python train.py --num_attention_heads=2 --num_key_value_heads=1 --head_dim=64 --intermediate_size=320 --vocab_size=8192 --hidden_act="swiglu" --norm_eps=1e-05 --rope_theta=10000.0 --rope_fraction=0.5 --init_std_o=0.011 --max_grad_norm=1.0 --decay_shape="linear" --dataset="wikipedia_en"
Each number is 500 + 25 x the weight over its row's rms, rounded and kept within 0 to 999. Layers, rows and columns count from 0. Numbers have three digits each. The size before them is the row's rms in percent of the matrix's.

# up: layer 3 MLP up, 320x128, rms 0.479, rows 51-117, columns 64-127
# down: layer 3 MLP down (transposed), 320x128, rms 0.546, rows 51-117, columns 64-127
# gate: layer 3 MLP gate, 320x128, rms 0.474, rows 52-117, columns 64-127
up51 101:506530515487529465495508517455480532448490499510500550523499511507513488454507497520534482527502506511494452530488458525514508502474488487486534514503546495497493535495500540505484474488518469
down51 094:447497499471473512454493494500450483517503492488510479506475480493506451485538503466482488455523480574523454503528478473490504506468480478462496508485523471529490511483486437522523497449477511
gate52 103:456503477491506497501482495485498525527527524496505530473519551499533471520485505474490484548497486487531525507519481491474530537545500524518478475513486475504534524467522528552522441445500508
up52 102:518520498522496493496505470514515475535516530485523490470519470550515511470534499467487506499529479475535514508574516487458503499478462501515517543496514463504515529498506489484490465457514452
down52 101:521452506546494507511487492516520489457495527557539467500477440493500499471475488517481501516475541487482519560502462528525545487479492558464522504473472455473509464499495497512513492475504508
gate53 095:495531490498507480490486492502500527496511428453531458532497530538557498478527495526512450489507487501514521509486504523496500482490488472496511525537500538491559500488528543450501477445511473
up53 097:509515498511506462490471522464499530428480455513496524521526512477518512525518490486488471468528491480505482463478482484486503506557484475489475506509487515462506521546521536447508467505504510
down53 087:536496518497507510507500506515480515467511509480479494480495503490514503464502536528495501466545468494501499482492508530536506473444544473541473526486473456517515510486480484499515502516525517
gate54 100:533517467535500478507499526504480506498500459517547497563561510507491502468485461493482505474517476524487482457508500498486537492510490502523476512498525497527503499485535489564496565529524496
up54 099:459508502468491518559484468469507453466483515507466517490446526500513490521547530515557516487435519448505524515509480481504494481492502485490447524480489496495505485524494461494503515486478513
down54 098:509489507553507498509491494513535492551467547450500507508520509502488489489506486495536436517513473511526461517495478504492473464501525528512461498536525494467510512467514498467475488494504511
gate55 095:511476478475523515466509546505488548504508484482485514436519485525466485485495509489486479503512501529526523525512470505522480572516493573508477524500451502529490527476506518501538517487518513
up55 096:524512487468506513475469518509511541513520517488514515500479517521464501547488505521480517472485515519521511490460500485476484501475504540530564517470552450482525496530468492486483551458537505
down55 093:485518538499499527489516566522512439543494506514502516503502484518523501485495493485519488485551518529553500524542499503530495542550478511455515499497508518507527496488506476529453502481428500
gate56 105:506501511524492545467487492474458515501535494479494553433529516473468514540532478528544487481497511501512548491524497520488528519492518486533505484521480517544498503480463518528477526461506483
up56 099:471535554459486486476495521524520552488519506481500495516525471542505476495525491470498503470562532494501489524517482482444503531497463495494469504477499474472463497529489463527495504510476503
down56 105:487483515498519491509496515499506488480495475485480508527502488524451469466511465450544497531520503529528523474523507476480515473555524495553481494502534530479490499483487534503499475498493493
gate57 106:511528512536490485536501528518466462515527442566501471478506507516531477553464516485488478523467518506515484483463506503512489518446486464481494499567510486493467517506511523476483546515504487
up57 099:531453519476483531490522480512485462499533484497528490473561490499525523479512533523505550521521496535501515531470530530491500483515534481454540475505506477496563547507477538445497540476500487
down57 103:485463507490554501466477478481518508490515477540551493490506482521488492530507480492496523454526470511540516500538476504476464549465490471467506489510514497539497515513540494528476518499479546
gate58 099:490464471481533482491548509472522446470539488512507483487519517513502481505489495514494528535464501572507502513494554491540508485491499504442488490508485537516529518548504501523496489510465510
up58 096:504491490454475486470462508474538474500511510508497484504527521474464514485494496498476556529470509497526530512475506547436497478466516495452480478504487530488529452514540531484477490463475504
down58 110:459501487494506516488476477478564479512514512467478518528503501486485491462521495524503486511530493493527480525521509507512514488483507448459493482496467516501518536535545493487508489516510436
gate59 095:488500476515498447462517499494526513484503418515482486502509512477498500489524495501514487493470467508478477452494481500538465496499458455536549488483482515516562517496468512458506521507510492
up59 095:491524497512489536509476498470506464478497519488465523495535506519506466499459469479550505503499520473480510522468530476501543484481508499469437517492512464511485530505496464531501479529527524
down59 084:497517456517495485499480487488529496503495490512518507498468493521510499504473453507505468496530497541508483457510529520500523451563486521496490514501501454490525512478476473452534529543524470
gate60 101:473472491508469482494524509493417478510484509454557487464475488513537529496498524511536462468470476511471510448500506515521505479570534511510492474509491511458492494487518487483520497498515506
up60 110:491475472522473517494482517530479499487510530498538491506485542511505552496501484507490467478521488471540470489521552501486484534479498516506491501497520477460535493484475490497533512469497478
down60 104:489492496485488464490500455518488486481449504532497507503510515517495519488509468568531515498534513472522485485535484465464460498504548466534468520473454467461501499521475519515491530515512540
gate61 106:503477463493470465455478492522537486487521473474490474478485476550507489468498511460514473478510479501511479453500496524484500492494513501510484537514499485454481438511502547499529489517492536
up61 104:479494486498570458534510515504472520467520502514498471531504527464493526499514498514509549483456518481456493536491447503553513519502525491515513523503488523552533491475516465499517511536502526
down61 105:482489487524537460524485499483528506536484492469503457484498507510504501456454499485505489484507508489505516490477496483512474510471502560516520484492538504474492466442519507479507515478502510
gate62 094:496503529526471486486505494506513474452507486490513495493541503443502524476528497480507541563496516500445447479538533489510429501509531490517473457520470496494511515504477537501503511539504538
up62 107:507470485528560478538519493524493501451548463518494548500521502510526511553451484489505492509511448499511505485490483524488555472496479511498488504492479542494482507491488532500535480494493513
down62 098:460482460520533536487492482527439499562487534524529458516496484512507485486486477496520506491517524483530528493518473511531490476507498476445501534541493477488500492499524501519493529467530469
gate63 101:494457455521478541476514501558503459492481448484515537481488452482511530525510505506541477521475504478536504477488533508521457502498504503561521452499529483512502495526484521504514534505477514
up63 103:549506513482533457546534545506523491542486454495474478514550526505565484489487490505494511506479512540503509492480473512543505483471517485458450527535457536479510501518503533463500475503519509
down63 104:494484514495491481511548468457531492476525453510507507483530498518459500492475524527583511503499500518492512473491500509507512492536505494476481505513497533472501470490518527465466564465471525
gate64 092:526529507516431488481509526540502506500543482518516470489486525513513470512490532498467477503534514466504520477475498497509521495465511531514457534547488477527497424506504547445480447535495467
up64 085:495493517479502529455485462529498511495498488493539452482478486502459482541517463461521528474520493474477503547526525531474530489502476507493551508492505506510509508505536482513469510462520467
down64 085:516539466523499484470495509475549483494525505502494521530491488517473456518509532508482481480519483476505556488503476484504487475547530513503498494468489536566482509460468512493532491540482488
gate65 104:465482521494465506508478507531563486532533529467502464484571492488559498501499445506541486510541497453478480499528474510467460476514489484557492484484504505514514483505512532508520534506486482
up65 116:513470470528522451477529492493510499515531492487472487498492552459455492514517546517491501516496533519491507476491499500515549478502548496481488500559501485471522468437486511563493500466499505
down65 120:510483493487487487510506478441511489486498545494475540477525492473524555485523507472512515541492562484525477552510464545505513513488476538524475511521529499505533495477485517458521501473486503
gate66 097:512488502523532448526559537467500491503481485504528474476503478502472505496505483508489481528498483503471471472477504481488481467468484504524493489541534496495493492482540539450478497537510467
up66 086:522509537500467530464473461512509551508494537513473508494522503513526486541509486489521488508502487463491498497526451490530486518509501501476515506514511519504526446526513475516500478471506508
down66 100:505472483446530513480505505487533501536477513511498523461509476535486499484496522504524522520480504491480516542486485468528478488518474499485487518543479516493519504495496523460456493540506511
gate67 097:519552541512550464503517473489505490515489520492505480517492501458468525504476471512439491472505471536498469539530501505502516479542498526510509497518485485510458463514510525466524485515484492
up67 091:467538503505520486500498499527482511510493479498501497511497516488546479506507472525490485513488525453484508536467510541482518505499440496515509465468524489524538565545510452502497510473501502
down67 086:523492493472507549506515538516459466530495546507498479456527484512514507508451504417485494526487535548526499530467466505475463475499520496480504433516499494510471494442469482490483468503529480
gate68 108:503508473509540476462518481527439455542534503497515467459547502499469503496488482513465506487480527553518513498514534515496498465470517504515535485490513513478475478514534500497494531515553479
up68 107:509462473504533474521501489538484525497524490537479497510506525454464499459516498494545535475484508487526478450484528464422514524471540469436528541499485507493489504493501483481487464489505449
down68 108:505520521490534529469517482505478521484530509545483471528506546470521507501497499530516532517488540516486551534545488503543445523543498521497466529487508475554472549478486490505525518490490509
gate69 102:487503499498504492470488510482480525492475475496515518489530496472553499530525507475521518452523462466484546494478484491506488517499523517506517511498503543433524503503503512508509492520529490
up69 093:501490506464467494508543533470469492529504509483515539473492513501492532465475522469518512486505501503514538529519523516509503474481496474516500494498469508471522494497496472479529485546495553
down69 098:464496489511523489497488479541518514508472489488496540480475472495509544499516477421482516527489518514494470501480526515487536503501492526513501451499502513478475513519506524493512508508464520
gate70 099:508521519507526542514493441506492529534504474458515491484552488524434525483524521543474501502517492482505503515544490521499432499569561491477500514490509517520528458529515513546502513483505506
up70 104:519534496486544525507473484522490462482494530459496457484516482524531541494531545497431541488503497549511504494518493483509503528495488488494477482473515509502503489473524516523466511520495536
down70 099:508475476505531480455470542534488453516463487528468508483482475507501544503490523515505497490512549497483488506497493518516506487547524477511515476490497459507503473422508485482497507466539486
gate71 103:485515495523484489463504497480490521512512488500492483519553517499459520477475514476510477462504539538497500483470525483508483507459506567521489511506479553515538506530508509483502511499533528
up71 111:470482524530521516516499531489491479506498486515509506465513459497508519470506547554450470490531498464464514543492507549475507480481477487508517498488432503483483517552449479520524520535487537
down71 113:490457515490501508476517488569490511544503505530537464455472512516517487488483545515521506529511528470469509475525471493517521477534526476482490503505464481490481562493487525543465506535522527
gate72 103:520495505515490485531428502472461476471497534505488435525514441481499490520525513476466474545494457551509501483505505491525514507514537501466492499576493505505509527479494538539527506468526530
up72 106:471461465488481499496497491467489495533498504524464473490450519485512490489486482474556498486453498492533541492522465515502485524487470480505484489538492520496503480523470530524506500479502480
down72 102:533474469510480532503448472497515553504488497525490503535491475484520517472504496519496478505503495530470471488474482487466522486489506474505529504481505470526475458542437494516528457505494494
gate73 103:528524472528493530489515495496494492518489499522469499491460468527470528484542501528515521501491556491494479468495505527506476490498486546515472484509537521505522498473493472509511516472532497
up73 101:500470452499538548459492524454477480531486463517477547486485509525528507531530495547520444488484498543496511513503469486525514513474519539498484472473491525507527494477463500488472536498523532
down73 100:501456512472501494510466508499485533514524511524510509510476513481488494464485506456452517523511515533513450491507495480560478455514484493516493501484513506486510510491521511491499496457509520
gate74 103:547491499561500525493507463482498525488535521516522481493501517491499526541468505515532471528521540534501466507479496510524512545500519504443477488471509440473505475473522510526542531520492479
up74 102:530468453489536503505473500495508526525444477496508490513517508463440477521518524494495486526516443530474480497507516487498483497503470506498547501500520507526536515495504504492449492522514529
down74 100:495534500517490531517498483502482492509511488495507426537520468512507480506496518485567521500532479496521511445504534511526493472473525461518484567474469460477525464499451488513466519502494492
gate75 088:496509485499476491517511510525542496497504509491511486519500536541505480513552539489477492499451492506458449489504503491557462508449481512523512492522530519485516520504486496509538487510506493
up75 093:451515472470478481493518514528540461473473481517492540511486515420494455557498502564533489471513510497529488490480509514502501470507490512482473477496505490498525501515480498484540475485469480
down75 090:511532470495509531494470489462462503537496497519512490502490506517494489479548513510492517465499529472480517525455497473510499506505497497520528494503435547457488481487461551529500476522483501
gate76 102:512525519523492492497511492513506462515558490512488525489486525502522466516514513486532490475433560505528496550501482482489487517519450497503425469504506546481512514518525527484477556498521470
up76 105:510525499541503490469521445469491453465488539499495445529548470526542514490473491519484491483544478508536536526473489497501518539517493525489501493466498505495508503522508479520488525554517519
down76 105:492525515471489516480493504469499508539488521498510514482513491487517499541538544539506507513507499476496535540515502519462504517520465500506529499512521493500525516485473477510475451547517479
gate77 103:520473461524498498457501514522481496531503487489469528459496495517493484510512499515542513527466473477487504488528469490528485516497537484495486452497449558500527497541494494511538577461512471
up77 101:542515528536477496484501463501478546447503455512491461475486513492517510526524534529507486511509535455522483505480481505484521532498508486507507500506462556489499523457537518522483471506531497
down77 101:514514473483492485461518509479496515514491483500500504530485518488502472484507493490515516499508527511519464473532517496500471487509535480528531548496478529519514462534524501488504490500484494
gate78 085:484562509498515504496523473496499524474506489515509544476502518516491482509548508530518476512525501492480509503504516483504517475494524537476512523488537541486517466506461565479468496472443511
up78 089:516462504466507488480483491446486495511460481483544507516502511476514505550521465509449493508507459508506508545464496531524494538526492520475503511480500524536464528480516483477484520495526496
down78 083:501467502507526517520530491554507538502475523527499456471505483537536522431483506497535476456475496519473470511520506462473489519501540487526514461523503483463497502499484480520471553474505467
gate79 104:559520555504514500497469508509488496486512480512493498493488471463543473526524477520493481484529515528487483546474472468516528516520521518517535508567509534496485512488528506504500480478523468
up79 099:514520510504502479491502536480497491520482503478512449471507502504512509526484513534538504531523501489442502516477469458487490464473449521466512502517498533564519564512479480481529523524460496
down79 104:497486530461553502500480508507528509517460505503538482456505526489473505461507496527534513554516482468472507499442517486509529490497502491455461483505519473524561480509549491504499545493481549
gate80 097:506498472511464495511441503488511481482532537504499487504524513494525520500511478511533526491482524529522492445493515471458504516461545491494448521510485495550512515535491421554520472544499476
up80 089:531463473504509482540485541490492478499512477475432492521520514531495545535461506484529490465491491512510500485456487504501442504464526513454462508522517486507508518477480490474509506514498479
down80 099:503520543480471531505488511510519513489471496461549486511473471480455516499493526533501533523567510494490504521499436506492464479485479490503505518522527501473470511499490516513504457458511491
gate81 100:492481464480522510462485512518458545470493519467488517512484514537513461568537481486527546484485520491498525500480535487522536516522505471527524542474505515481496533481500490486465523446475481
up81 095:492506537464508510489554487522444505461495475476521530501480525525500467511512496452518509487515485502513491474510466510465506526494503498492456516508520505468471510500532461529476520486491531
down81 088:526520519458495509507505479451455481508503480476512478520483495475474474495515500525506463520469514481487518504478493457517519534468493488463464519484506508474488515493542499503484483526501451
gate82 110:444487535491499479494497487506484502547456465518530488533526496453514494540529531558516492488450498470500503488493521501523457515507509515458471461478478496490468564497488458494524482509518535
up82 095:478464528465519549509495508483493503524461497507503487517466458543563492482516498480500542521491461505530515489486502497525495525491511502466436506443501456493476498498502458456523490473476473
down82 103:537483496476510468496492502457489477445512462515530506480509520507513502521465505505493536512492496492516493454488467468524474491515500458517498460490479487499499495468479479475486524502546498
gate83 104:485486474550543502508511494526509474452514501529531470487517487495512452471507482470472471535529504507490487484522485468519504519499478483508566487462516485470526480512492528463534460472530546
up83 106:475501523491504472484477499468513531507515518495481517494527488510496471493494473520494496507472515490534564482550514533531498513513501526507515527447512483501555517538482545483483478506496530
down83 098:493527480503502490478523517536507502499453532501480539502536494509524527509463504551490498464519505509486528487492518526472517488501528459475568517507509539485507467522501481509502494494497462
gate84 095:520501547515496502500484460532462516459479468494476462488505448500494489504518515469518453499492512537515486521465555466552502490512526484484522442501508493501510507508502558514467477478502534
up84 092:483475518502511495453450525549494448494519501507507487445481471455478478490516523478510524530497535476518489503502509487494505507490439503494513460483515492475525498525531513482518525460501473
down84 091:491484499447495488531461485497499502438483493478482519500513522491518540506532500542471519501521512494521506553492423449486498461514529485511468502515509518484502450510493477499502506550512508
gate85 107:544505499452480533487496522495516469537498521545536489526531471509549462487506474464466460507506537502540554488508471449551514511502521510488498506491523489475473541498510515531505514519498529
up85 102:499515498508512477465462498469520486485519498465494528521514500513533492474465455523538512489535525513541482474501533466493521521522512537506463491496463499454495474477486532499532520556492514
down85 106:503489470492479501498514454482502521504455485496480521492537509514510531489505486519484562501507543461528462519475477491491534524515525520504489479501503493462503523475464468525534517507482501
gate86 101:497493513519535522484494508519478479499503482485524492500565494499507528454503519487528549505488534508510492456535502516485466521494458513553510516524515501497505477509500510519517476502518503
up86 108:501535523487516472498524486507501493464481523510457509472466518438490490505465540490525488485520533497501518506490498536524524498580486497504530482522476491506474489557510481497535507471495481
down86 104:461473501497489500496539519480517475525492518448531525495500509483512514563530497465533456458558490491472468467523485528541518491507497504460515523492463486485526511512450493488504542511527483
gate87 111:500512512481459510475462504506449505482474491505515525477526521514514523484500474483502447507499495486487498513467552474482502528573504483514504454499544519545473521504476505536474510529466543
up87 106:517526494485508530519527487499520477495500534507501550497543521558501510541537446495505471554492495492506506502472493521475436477516465536479503516498528574506498479490505511487490490533539497
down87 107:497489492475508499543511499447493478535484498545492479479526472495527512532504457480504489507530458492509486507483497493500448497505461516467480530467467502475479497486499527522491487499507470
gate88 092:499479535491467494491477515458495490501528479505479452561529471534498490553502526486514495485450518495444487504515523534542485514459501457510490483523541524471514518471519467523511530534502497
up88 092:507506484446492525506453517501468470453513480476506526471479514479471509544486516506511508498461457538496479474514495486480538473532528465526484436504532501443491531496477495499497475500511495
down88 092:500493550474525501546495509503508503501476499433513473493519507497481526496486485529509498528491471464504478507452521488478504490508505516487525496490480512504500552542463508492518542445466476
gate89 103:499515506519498470507456450508520517489482477516476481427542507559510497544485513533452499492485537540487532518466465492525503510490497525464517520497517493499532479517496463478503486539455510
up89 115:542540485498516471510518521499476488480500482482528541540493488446453525519502479507461478507547488514468463535498491516443540465479495506473469551459548525452519521520487495522481470488496482
down89 104:469497515510512523483511509493450499507488515467503454465505516530511430504521500448494511510543521485507537470525511458526479461466495513513506532509473511461469478495531517490465511483498498
gate90 099:486496471543466536464507457532479478550520514529514515525525526541545541475464470510485479479494534508537510520508494513549507493519500528495518500460476477493505473467478506486493535482545501
up90 089:502480500507508498488560498557527531498464508509525507477487490488515493505485497533450473530472496506508482518482523515501541429459488474495475482481486536512497490527528529483495522490502520
down90 095:467520530472503515502499502515468482505472446491507424480503497497511485486495466509508497502538474528478511529457511486474477465481498453486492513506521485465521475507480506523458491470507551
gate91 098:494470531491522524497496514528487493487484520524532509494483481471526515436449501519501504456466501497516523528507521489495499476499466465506523548494561531472499500522525480531495513485549455
up91 096:484519533503523512463494487508517461520488501564507511509495551501480520529503504529454486532464500518480544483472496436477486493492477476485537487505497517508514487498537502502463489527506437
down91 108:508473470522505519482463552514505491503507514486501501500489499498513455454504555554501549449540474476511480484521504480521507508477481445502498507509511506517505490474537488512508487464491535
gate92 094:518476473517539508487445455517481486499531511518515493522527504452508499505547516442554498540458471541474475495493521498479479460496466528494523488469489507516559516488497490476505533502532491
up92 093:470495504471524525517490494505465496520505500479495466509511545494461487465495463555533532476472513541516514500515522538516483511474471521503540524504521509476519490483532495492527479504480485
down92 090:493532490485508536488508525466495478549537483530526491512509468507508522546523518517521495499493464505465510475488526507459502477512484463526457523516497497541485470529499484510479478462471498
gate93 102:540521520475561533504503494510479501489510492469519519495489462480470497484518492464464495514509525526509476499508511501518525518526526514502508530542504479516481556474522551565503514501521498
up93 100:498510491496561520522528507463504524517488525470531469505512496508531507486465493515514456490495465492497493512545474480461488493552487483543530480483560508473515503471502485482535492491524489
down93 106:487541468501480479523538447514516556561497464533481515484581461486494468481499518501506479471528502509445505495539493539504501479505491482499533463445481533489461494473483489503471511489471499
gate94 104:508489481476526496511510511504491554500510492492513516479519474487510462527467499516494459493465485500515499485507518520499490486482484524482496487497528495497447473518507534515442528492472555
up94 094:521522539523495492520503470488541533482488533460507475520535505514539497461540520523514499498513501494504475554491474507481528485515467547495473510487542477498484531535488474516444493523491496
down94 094:501523472491496515489516483517491505486499523516488507516498521496461490516505475494497473482521508459524517473511478511498482520466541466475492502536521481506503526527543509539512473541500498
gate95 108:508536510507493483476513503497459559471501476480512530478477524533493444510494523459508469503541518483497497503483489471500511452539517531508477525528530532514507505524512486450496483490420447
up95 105:503509519501505510513478500487473536459501470452554468505497529500503515522501479513467485510485509505483493511509449509488492524499506521497490504491512481485535509505454526505481509477548456
down95 103:539525444505495494462445512545520499488524514498506547517493523531499477494519490549459539463495512507530505473545518535522504513520510496519522480482504499502489484487543515534482506533492494
gate96 097:489498465466518443486539529480469498504518518482491520481507490534520519509531476523507513530498494512455487521514527501536528480456511479536500449506529494511498532489509493494448493493518470
up96 104:483501527512545516476514470498495466492504471497503477512484519513499491443491500480532480509531513496507482529512522487536468556504476497512482539493516529494547465526494514517469489488518521
down96 093:510487527479483555475499473535496512488493463519542513504495465525504525515499509447507423495456538509523491505522487503503473526503525507465471515491507525496479490486519465530509494500491483
gate97 099:514472501446491519492505504481512515487499495451553453514518489508482539520468460486495504458496505483519570463445489534529500440512530481521533485528545529512494530461486509512488519491533514
up97 101:512496509539521575509492451513488507549474512524482464519476469446498481495468489479475528478487466494480486510497491471444509428526523461512509488484506483492449491488475460497562536496506534
down97 102:509527476492468486457510519466493551527495531534454440527538543486495512525509481533493509530514468494537487529491484551509510469488467473473489507540479508450512527498490512493495503486533519
gate98 102:457549501506481504506490489442510455532448502482469466485490444501473493518529489497489483487478540490453521534511456504524475485504485522501502490507459446487510508503507448500529555515481543
up98 104:455507519559507498507481475546507487525466485502472476550484501482473506525533516516516531536519462501494488528451551490556497487510473505503474507504453499513516506545490511472496502526458522
down98 106:541499487500517539476464491521510500499540527533499492538515555496490525543491537486500503503503478514474502522505524508466517524524507493504540465501525477499480458512507488497443454450474499
gate99 108:547491500490526509483498498493473513524542498507498513469517524478478514507517522508509472488501533518534501503527498506497509468507511526479474470499472506496502488474481453440518507501581496
up99 095:551487515484471478528474490509518535496469507513519483481499457449509466477486483480471513496507462506549500514493519485499493516487520521471482510564510459503532509554532523495444527540560492
down99 104:501495517503499489511478483552533507498472532405464540484521478531536475523486483557485472483489490515515492468487484496499510467453534502515550499482490518508485516478477511514514496515499479
gate100 095:490452537476460509498536505536506448525459476473462495520546475513497454467467502481508530492461514494512473479481492490490517535530498493564496532472498511489501528467478517473507573474516501
up100 099:541482461441487473526524521528470521519472487494473500506493515472487506493525480503482453495532530462479507501490498495445465520522483488497514513482535519491513500509495516509553516514540511
down100 097:478517525501486535461501473470516504487515499511509495471467490503504538535500493551472439481492478538487517481486476538498529504443471501463471537492509524539497533453510478518482495529479544
gate101 107:499537503502476486502534490489518454481474509493535512528535522545531550466511508463504504503469490499483514523533457514455519507482511531504517524509509511459528485463498518467471469471507515
up101 116:490469442489500504455459515528456545479488537510495505490504534510486500467484508529521503505489488473529514480516510458511485561469502490566522509470484516534473500516499513499514526505504478
down101 113:497493524476533507459512469495475526491470525513572520533505539499482464538523533537499456515484473479471571482498516517513460473504516529496493483526526471510519459526542490482497524494489513
gate102 098:532522499492484496520474483538484489471518525534541533502519478553501547553482506513518542453519492513549483502465496490504534496545525510500497502491512464472487477467509454517515492545482475
up102 089:471481499507505495535489463429519491537499475528485526511532551517499498495541510490500511498529520545541516550495492493486515504477529467497446508501494516497472513508517484490488524508441522
down102 092:509440517468505491480506497525473464543482485547527471530484507493531549501549490521517471474552473515512465462507518506480520478470508494480480539505530472464486470506518461558483529476530468
gate103 104:500469497514516503477471508477534523458515486483501496507490448497503506490514452492512497559479461496479536462472554495481452526482546532517517470516491514529519488498508504511520492511486527
up103 096:499529522506522509476521434501485487550530486495487507508484541493555521524492494522489529493483483498489498499488501465533552490522520489542555499481477529503463490478506520501479484521476518
down103 093:498489520526456528507485490452499505480509474544568469494506484505474463514497466483486485530481500492554503486501538466492529514533471523501503528485481501489494531501460519485470503513497474
gate104 103:478470537477477486469466489474480503503440462512517488468513458476486505524519537494501496474465543526539449480519546493496479482506524487517501505522541492474483499478498456543536514482501554
up104 106:512469517484490496491471522500519491498488541482521530511496456497528504475528530494536494497479466526486479512501496484514502490519523488456528520499535495470482480480505426482536520523511499
down104 101:485465533504523506502513519507475525554497461486521500465465486475502466512503536467493531499483536501531437467511497522503522495470504529544526502472533478492489499513513528536499500467482518
gate105 104:544505525519509478530469450485510496504497517494510464456522521541537522525485493479521484453504525506526518495517506483529533507504500529494489474482519499503475504468470528551461482531526537
up105 110:468490512487503499455497507466512506490555458496507558503462498482490490489509510510519484487502539524490556499531499548463509476498508513527484461510476499491512502484509520490496523520500522
down105 111:544502512510496553487490518432491474556529510518510512503518486501527496526529523519508473494480499489532482521501505495528536467514506518511508547484496514500496504480548491560499507509483521
gate106 100:520529509497545506551479520523492498470488535531495470458529502490527519454489470471508509472521532476524504474495465518498537486524494475530491490510485516492468481539512482521484440466485534
up106 105:535488500502493518551485503543463480530481538466497480514545506512555449495483469504529494517495489480500479506517548501529485546465508481516501520527508453523498480573493463470507481496477517
down106 103:496469535508502473513444512493476486499514479495497479458499509478508470489515493509478504507499539524453534497496513525471483525474511511488483538474461533520484508558494489435473495482485492
gate107 090:514474531502474516535513480495478461535502535500490518494501480510475471548504470469532500500508506484511482475495486521490478515486458495553490486547477484532483547514493484494497518472516522
up107 100:518481490485516514443487549542488461479519548524496483507524501525523576491537484517531525509500507505508503492494510485493479506473458524560524531504480525494468509502537496453531475498500459
down107 102:513512491502484491540517487542471488485476514555492530504508465497492464507451516510476493513491479465500516471452477512511465498482517538454474550438536467488475467499505490467508487504514500
gate108 091:461505467556508456498532489526463450519467503515509511472506486475487485514499512532495484506519486496498495514530550454541503496502510504479543489534465469467486502528529525508522508546482486
up108 104:538497508484494528523490486488536509521508503457469562501508486515454506517511491522489494473544503503469484546455494513482476508497498505496487471554560480471493505497488487558546532491498488
down108 092:502480542512498498462512501503486497511500493518486463485509496501486481521496512463495463504491535558489480504501506515468477497489497481487527508480523500488507493501532472510480475450461464
gate109 102:448508529518501515529508489467477487502489520502533496536494442509457551504532484497491547561511488500494494526524485491508473498488441522472476455493462449491510511492486499510489460499474500
up109 116:470488470466448522514517480456485503496478484519473495523499495507460499503519479473471529528520520498521508479490519516446452568481491537495468456476469496530547555488506453531506530533525523
down109 109:490494523516520497497484519453526496487505482507518489504495462466453518509514473478511487505494505485514474547485489532528496494487480496491487529467496518539503530496509463488527525545518502
gate110 104:460529494552524464522486465482503545481536481505503506532501454474503543479481480487509479479522526522499481477540524507500480526536537490521468490528491522467522499460477536547478504505489516
up110 105:501480505517516503505477509473500533515544468504521520510486458489546503504533498459497514484508513480494448516481511503554530512488478521525488485531438519526471515466528520531502521511490513
down110 096:491503520487528548493516522469564516482520494542518475502470497431518510487503491505492496495507546495490471491522525526463534523521471446512490495485506528548486507512482525493500512521524473
gate111 104:519489515492479514534483520499487549519501518498553534481483491555489538536462502506524505445477490512544496484510508483524479540525443492511487500455532526460478522517501496505489461480528507
up111 110:467477528447450526500525515504470484489487496534499515483490500511543487493492485539528511428501485462511529508518468469468517523497459497523490496505477517471494464532515522454499526504524535
down111 108:509462498480448502503525511458470472495512495537534522510490511518480503502475518514530486485490472550561503511519473535493497495516466465484480538474532482538483502499503458527512475538529543
gate112 096:528507511501456500474478485503505482532497538500479471461476503513488512513455493507507505499464464517535526531523524494480533541489450483528476514516560519519451542509512521498514498490512487
up112 094:469480470501499506494488532495521521523463508525505531527489496515504472495508494514478478501516499495503506518516505487465500518497538516502503548472451498466505474483472561499510514449549490
down112 096:518526500542528522503478530476489511504491496481504483492525495531554492526540484451509500497468503476498515515471543491500499499507513507512525505528486465477513473529519522574498507441539551
gate113 100:511510503510487489521506531537456498517494453494514463478537457547515505515495507488519459489473543494546482484509504504564493512512498464541527526500499492458515531504518482463510533471508503
up113 094:493467499513502538482496472518532488506499562482465517496516514476493500474517520477488478476515484468479513516483522476491479500510479539496483514476486501517475491502507495499529517540542490
down113 104:534519505521488456468522517498480510550503505481544477501486489511503509478472473493520475470491538489516470522457483498545501545491531498530525478500502494468495478492494469492480531474460504
gate114 102:559500529482517541536513497507488512484522512547514477466493506532469458533482471482529510531436509508490508502517513534466496514483479510479498510495526487492499555500527490479549487492506512
up114 087:450502501477481487535542543474455495500531474509527484475513506499531530480484510541489548517493497478537485555447488489477515509513473470476475530494501502495524486464475515483495461504491497
down114 092:467474491519491454494518522523516507469486480510460503504515488507498484484472505493489504524503492542482505471499484474483513467482508500503524530500481520452483481460499466551494504525511493
gate115 091:520496513492523546527504507501458491501544453486488440485526468524521475520495456474491528525513511497476537511508527535467480486468515467489516486520541476528463546510508519470493527497523484
up115 090:481490520492498515515500504502494503520475491496512503493462565503444540484508505551530497496504505462523474527480543485466513541469516488530470503473527485503522506483460502499515483524499509
down115 099:514528478504501501485530520512501474500517551491454545515508501527531500499524517469505482474533501470465459496499549514514481493523479478461516491506493524533488502513452511509485510460511468
gate116 097:519505429505525521549566440533493474512501484467511503481551498499444513502537462520496491480481473530498518483525539516487487445495516475499517488489553504492506480494491487485456500521507490
up116 089:478511488452474502494553477502484528495527556517485470499490442512496528475452516520490549465446555536477490492508533488548478492468477454455489487517489486503448531491495474468493489533501490
down116 098:505487538497494513537526472490492495460485499453479461493508475518475458477526512482495503467506484483508523475497500512414471520466480526500517517470483482483445457492481501516511499473488516
gate117 113:499471525532476486543513498475485523536491471498536512463501450513485527469520511518477477508548504505502485539509486478492473487500508524526475499531495513509512490527461490493541479503497462
up117 116:538501456553542521466486512474552502469523517454503504508489522504531441478485497478496486457499475477492498520516521517549464485508488480476532515555495530548473475494501502508479543541495512
down117 106:493491494504494494529503506506509509493470520478455492491546474527480502446478536495488461467474520467527505502499467495488501523479545566524476473456492453471491513486518501485507501511482484